config.toml
parallel_block = false
weight_decay = 0.27
warmup_steps = 218
final_lr_fraction = 0.1
Each number is 128 + 24 x the weight over its row's rms, rounded and kept within 0 to 255. Layers, rows and columns count from 0. The size above them is the row's rms in percent of the matrix's.

# layer 3 attention value, 384x256, rms 0.0333, rows 313-319, columns 128-255
size [105 126 106 107 104 103 108]
[[136 139 116 127 150 137 112 133 146  87 140 134 151 115 143 127 122 117 129 128 130 119 134 107  73 107 149 138 113 149 149 114 136 112 135 154 108 123 114 150 128 114 122  89 153 115  90 124 125 107  55 129 141 106 112 132 103 142 140 155 181 119 127 176 135 103 136 140  85 105 162 112 133 148 137 143 134  98 120 101  78 130 178 123 126 128 152 116 132 134 102 118 149 117 100 115 150 182 129 123  89 125 155  93 115 170 144 144  95 114  93 150 115 119  93 145 133 100 132 155 120 175 160 192 141 144 113  93]
 [119 126 147 129 178 131 112 129 171 107 121 132 135 126 143 164  87 149 104 145 126 125 111 118  91 134 137 115 131 132 147 158 111 158 130 145 153 129 155 117 160 109 105 117 124 108 141 147 146  95 136  96 112 123 109 127 135 128 121 158 131 117 144 100 152 122 135  91 124 131 139 182 124 169 124 135 135 102 144  68 106 126 168  85  99 148 135 107 129 112 170 136 141  98 167 171 117 116 204 121 143 141  74 126 197 125  97 103 150 124 150  85 131  97 114 144 124 134 149 140 108 138 143 123 131 107 120 109]
 [177 156 109  97  98 100 140 138 129 160 112 125 111 139 155 120 163 121 145 155  94 106 177 157 156 155 151 142 108 129 158 123 123 121  98 123 138 110  74 166  97  91 123 138  76 138 128 128 109 133 143 115 179 136 150 154 116 127 138 125  82 119 162 130 133 140 133 135 142 114 148 114 146 145 127 130 103 156  98 173 117 149 114 134 143  99 134 176 113 121 153 150 150 145 103 121 113 152 200 128 116 156 179 127 168 118 147 117 124 121 150 154 153 141 169 153 164 130 123  97 180 142 129 108 165 117 130 121]
 [108 111  77 146 125 136 111 109 126 157 159 113 107 148 149  84 152 114 143 114  87  88 133 172  98 106 163 151 101 125 148  92 132 130 133 117 117 157 132 201 129 104 170 153 143 136 107 145 126 116 159 116 161 132  96  95  71 102 156 136  95 104 131 140 122  97 146 140 129 130  88 129 138 129 143 114 126 138 136 149 160 134 132 165 137 142 128  98 113 129  91 153 170 108 144 105  73 146 111 114 133 112 138 146 139  96 130 138 162 120 107 131 142 141 102 134 127 139  76 131 173 116 105 153 130 164  97 101]
 [135 129 152  75 136 151 101 112 114 118 141 149 134 118  84 120 136 117 130 134 165 153  85  95 157 172 161 132 138 159 118 153  93 162  96 118 153 141 120 140 116 118 139 126 154 117 136 140 114 138 141 138 101 123 104 170  80 155 143 133 133 121  89 123 118 106 135 132 111  82  93 131  98 101 122 148  94 146 169 101 172 137 121 119  91 123 154 148 105 107  95 123 106  84  99 105  69 135 112 113 149 127  89 155 132 135  98  76 121 144  74 111 119  93 100 154  77 134 123 112 157 119 134 116 174 168 104 144]
 [166 158  74 128 150 127 144 131 151 175 120 100  96 117 107 111  97 137 115 142 135 149 160 154 135 128 100 128  96 111 112 142 144 128 123 134 151 150 135 114 106 125 122 138 145 149  90 142  96 136 105 119 113 131 136 119 114  69 172 102 128 144 142 161 139 131 104 120 131  89 176 121 126 161 138 106 109 154 104 170 106 130 102 123 133 142 101  98 152 149 180 147 116 123 130 139 121 123 145 143 123 123 173 125 155  58 141 126 100 102 139 141  91 155 143 150 122  81  66 108 126 154  94 103 131 111 127 118]
 [126 173 108 115 110 153 127 129 116 141 131 138 120 131 137 147 126 160 123 142 124 129 150 111 111 111 133 147 108 130 125 124  81 142 128 118 156 147 136 153 138 102 118 138 158 185 170 137 122 150 127 130  81 124 144 108 144 104  73 111 145 129 120  99 133 113 137 129  95 146 155 104 161 151 103 137 169 133 155 144 124 135 135  85  93 118 128 113 116 105 157 126  99 120 116 143 102 133 128 130 142 131  98 119 155 100 142 139 163 120 110 132 103 140 148 101 112 109 117 129 148 161 145 156  86 137  83 112]]
# layer 3 attention output (transposed), 384x256, rms 0.0279, rows 313-319, columns 128-255
size [103 130 102 108 108 103 103]
[[138 117 145 110 129 106 124 255 140 154  83  93 106 159 140 127 125 135 133 105  94 129 130 134 113 164  99 132  94 122 132 166 134 141 156 111 116 114 152 137 103 136 131 116 115 144 147 114 111 132 155  93 179 140 145 129 137 120 142 132 143 117 159 104 160 124 123  65 158 120 145 130 142 150 143 145 105  90  93 110 128 116 125 123 102 142 112 120 137 114 143 142 103  85 137 135 115 111 116 154 140 133 127 128 122 114 130 142 104 107 150 142 120 156 118 115 115 151 113 115 118 131 137 141 141 143 131 169]
 [113 161 146 104 107 114 112  90 133 136 103 142 119 121 150 112 143 140  87 137 116 151 147 179 155 105  69  95 113 140 126  81 118 112 154 154 151 141  87 140 108 127 156  76 102 164 160 113 103 134 158 121 143 154 152 134 109 129 163  93 128 113 149 130 120 129 131 171  92  93 155  82 168 126 126  88 158 131 120 122 140 145 132 149 130 130  84 125  84 172  81 134 116 179 146  90  80 138  89 138 113 130 135 132  83 127 183 139 141 135 142 133  79 152 121 106 111 148 120 112 139 124 103 109 129 122 145 114]
 [132 106 116 188 153 166  82 166 144  89 160 122 139 113  96 144 108 140 157 122 153 127 140 128 141 107 148 149 199 150 102 148 133 130 122 119 137 126 155 118 141 106 126 126 183 116  97 168  75 139  69 138 111 124  98 123 142 130 133 168 146 163  86 115 130 103 115 137 116 173 124 130 127 120 145 127 123 128 161 160 138 107 141 106 154 107 149 114 106  92 117 101 156 153 129 123 189 114 136 108 133  80 134 112 136 119  96 128 112 143 126 109 141 131  90 106 116 148  92 147 106 112  91 135 110 147 124  85]
 [122 110 134 131 107 111 174 255 152  95  90 128 156 140 107 144 140 141 135 104 111  95  94 104 162 144 122 112  99 158 137 157 143  92 160 132 122  86 107  98 136 105 102 122  99 153 121 140 128 121 104 126 132 138 113 142 120 135 123 203 145 148 170 120 127  92 131 111 109 120 123 130 159 148 104 138 100  80 126 136 116 120 120 101 132 118 152 124 147 111 169 113 106 143 142  98 140 114 134 136 130 108 130 124 117 122 108 135  97 124 135 125 119  96 121 135  77 122 139 110 109 126 153 137 120 119 125 155]
 [119 125 119 166 107 126 144 190 133 150  68 148 128  93 159  79 110 168 137 124  90  94 139 122 136 104 114 120  85 141 132 116 142 111 114 132 102 110 120 143 117 105  97 124 116 151 110 164 141 122 133 110 137 148 124 155 120 130 142 197 111 116 134 123 115  75 123 128  94 105 157 115 127 131 145 104 132 138 115 185  81  72 167 109 168 116 126 168 151 151 142 130 150 114 186 123 152 105 127  88 138 112 131 125 125 102 121 156 165 132 137 116 111  90 146 126 149 119 129 140 115 141 124 140  83  74 142 144]
 [155 129 141 136 108 132 158 138 109 126  88 165 116 195 114 102 115 166 101 122 145 108 131  91 150 121  97 141 168  97 120 121 146 177 117 109 109 115 135 139 164 181 154 128 115 127 143 112 148 115  89 135 123 179 139 114 145 159 113  88  86 108 109 139 145 122 151 129 120 126 100 133  90 119 128 136 159  73 137  89 118 170 138 127 137 173 136 121 123  80 101 135 146 124 149 147 118 133 149 141 138 121 129 108 157 162 130 140 151  97 114 124 151 126 103  87 136 143 169  95 118 103 111 142 137 142 153 151]
 [130 103 127 139 137 145 132  99 150 132 127 117 148 155 112 104 108  97 136  72 118 108 111 156 129 145  93  96 163 110 112 110 127 105 194 129 139  93 117 135 102 106 157  58 111 144 152  81 130  86 180 167 115 110 113 123 135 138 136 136 182 116 133 100 141 122 105 119 107 102 168 158 167 165 105 129  86 113  99 115  87 127 100 159 175 122 110 121 155 164  97 128 119 140 149 125  77 131 116 143 107 120 129 121 168 111 163 142 119 170 132 101 136 125 162 121 140  99 143 111 109 110 122 140 121 143 192 168]]
# layer 3 attention query, 384x256, rms 0.0722, rows 320-325, columns 128-255
size [107 123 120 111 128 117]
[[127 153  93 129  96 126 169 113 117 135  98 115 152 125 138  84 145 134  87 154 112 123 128 117 156  99 127 101 130  81 125 140 131 153 123 107 120 137 131 124 148 133 153 106 120 100 144 131 102 152  76 103 122 149 112 146 140 110  82 165 124 101 153 128 151 154 114 105 149 193 119 146 151 112  78 176 123  97 142 117 141  89 122 101 104 120 150 165 120 101 103 145 123 134 188 156 123 147 126 159  98 135 118 114 120  83 154 148 131 126 163 171 128 172 120 107 101 124 124 112 101  97 127 166 123 132 102 126]
 [138 102 145 123 131 133  73 112 111 160 159 133 108 126 130 166 120 135 165 149 112 130 129 117 143 184  97 130 129 128 157 165 128  80 139 149 118  94 153 143  98 161 129 116 118 148 138 135 146 114 163 144 127 136 132 114 141 124 170 137 132 148 112 124 119 105 144 118 123  46 188 113 136 132 170 108 121 139  99 151 109 171 105 168 118 112 127  70 145 108 158 124 159 124  90 100 126 122 116 153 150 140 107 146 112 166  97 145 150 115  71 107 116  87 132 128 134 127 128 104 143 158 120 116 134 133 139 127]
 [ 90 121 177 153 150 188 138 112 127 133 159 119 131 127 122 151 126 122 151  97 103 143 146 139 112 136  84 129 119 130  87 132 136  98 110 151 146 118 100 161 107 147 111 113 170 156 150 126 156  97 114 132 130 154 157 121 104 151 170 128 132 179  98 126 104 121 119 119 150 129 146 108 152 130 130 120 121 129  96 132  94 162 115 169 144 163 146 120 137 132 146 115 187 121  85  97 118 106 106 135 105  97 135 163 105 150 121 131 167 136 147 149 117 107 153 139 141  85 127 118 117 150 113 185 122 121  97 124]
 [153 113 147 131 174 149 106 152 140 141 117  99 126 157 140 116 154 133 185 118 114 138 156 142  93 141 135 135 127 133 130 127 147  93 183 106 150 113 147 145 116 133 126 100 133 124 109 144 152 101 144 139  98 120 116  79 104 157 170 119 108 176  82 120 103  81 146  92 147 125 174 132 126 132 148 140 141 124 136 141  93 162 172 151 153 124 129 112 107 108 147 132 150 133 123 119 104  73 140 119 147 108 175 152 102 172 112 171 142 128  86 126 151 167 148 174 142 142 141 145 146 107  85 167 124 107 132 114]
 [ 82 130 117 120  88 130 157 112 134 155 142 125 130 146 109 133 143 111 110 139 157 145 129 128 137  90  97 106 142 146 101 160  68 139  92 128  90 144  80 133 133 134 136 132 136 158 133 108 114 134  99 100 122 120 148 120 140 139 114 165 157 125 143 121 141 186 109 103 125 152  71 147 166 127  78 142 132 137 121 109 166 111  99  99 110 119 151 142 149 102 122 131  97 142 144 144 119 163  83 153  65 143 121 119 113  67 135  84 134 140 178 155 132 136 104  87  93 119 127 143 143 145 136 148 118 139 125 123]
 [143 109  98  98 106  64 103 150 100  94 113 156 146 134 133 126 105 103 112 117 147 108 140 122 105 137 122 134 116  85 101 122 151 164 100 122 144 138 148 135 162 102 124 128 140  90 161 106  79 175 122 141 136 124 146 162 127 128 153  91 136 126 113 108 126 135 112 129  65 109 113 150 106 144 130 140 102 143 134 146 144  95  90 125 152 106 105 130 138 122 122 110 126 125 145 132 120 126 174 117 127 154 165 110 164 130  65 151 107 170 149 130 138 124 131 147 104 159 163 119 124  61 107  90 165 110  99  99]]
# layer 3 attention key, 384x256, rms 0.0759, rows 320-324, columns 128-255
size [101 111 118 112 119]
[[157 133 138 162 124 161 175 105 129 156 124 126 150 110 114 110 145 124 125 152 130 143 117 106 172 118 104 117 139 110 130 160 132 142 128 128  97 114  91 138 137 154 160 127 146 109 135 101 130 114 130 112 120 132 124 119 164 153 108 173 100 152 138 115 135 138 112  95 157 170 136  68 177 116 115 159 113 117 133 131 130 144 151 145 124 140 148 146 166 145 117 146 141 135 139 149 104  93 105 150 112  80 101 119 121 114 181 129 174 135 116 134 112 166 151 101 100 104 158 128 120 151 127 186  62 102 150 155]
 [132 145 112 142 131 158 109 145 109 142 129 143 164  91 138 123 144 115 100 139 127 120 102 141 146 186 129 135 157 123 144 132 138 127 107  93 150 102 153 144  77 123 147 123 130 161 160 161 109 117 160 141 141 123 164 140 135 104 129  86 134 140 122 129 126 105 130 115 142  70 123 135 149  92 129 143 126 161 141 131 104 145 158 164 131 134 121 149 127 153 154  99 178 124 118 115 134 115 139 162 139 117 110 146 119 135 124 172 121 121 106 103  98  87  99 154 117 122  80 121 145 191 134 139 121  87 164 143]
 [112 113 104 148 150 132 152 100 105 121 110 105 131 128 159 135 139 158 134 138 105 104 135 154 120 184 123  72 128 132 121 116 166 140 135 146 156 107 124 149 149  99 123 174 151 169 133 141 118  75  87 151 116 105 145 196 117 143 132 143 145 153 159 151  67 127 133 149 106 105 147 113 104 100 127 127 124 124 141 122 160 112 135 140  99 124 105 160 117 116 135 137 135  91 168 128  83  84 110 138 163 140 137 153 120  97 117 168 157 135 105 146 127 149 124 130 137 112 184 137 166 160 130 145 128 132 140 151]
 [132 121 127 152 143 119 135 148 114 156 131  86 141 133 160 176 126 138 153 187 110 116 121 139 109 148 139  90 158 119 133 120 150 162 104 160 141 113 106 155 116 152 168 152 164 152 175 161 156  91  94 130  96 116 138 159 109 152 103 153 176 152 120 152  70 131 139 124 129  88 100 135 145 109 126 132 112 140 166 168 146 145 150 131  96 110 137 109  70 162 168 130 162 130 122 168  91 122 133 174 134 149 144 163 103 111 104 168 141 136 127 130 139  88 159 152 152 153 119 151 116 158 141 162 114 104 134 176]
 [131 113 110 118 105 132 159  98 144 121 113 149  93 126 119 112 120 107 106  90 105 122 149 145 127  85  96 119 124 149 132 122 100 124 144 127  72 144 105  97 169 140  85 143 108 138  98  88 102 141 124 111 124 117  96 120 122 127 115 162 126 117 167 126 162 159 125 137 138 187 167 128 112 114  98 126 117  75 105  79 128  99  71  95 148 106 145 123 143  59 105 124  85 131 131 113 128 128 111 113 129 126 126  96 120  95 147 131 159  93 126 157 153 165 103 157 100 119 135 121 139 100 105 124 111 169 133  95]]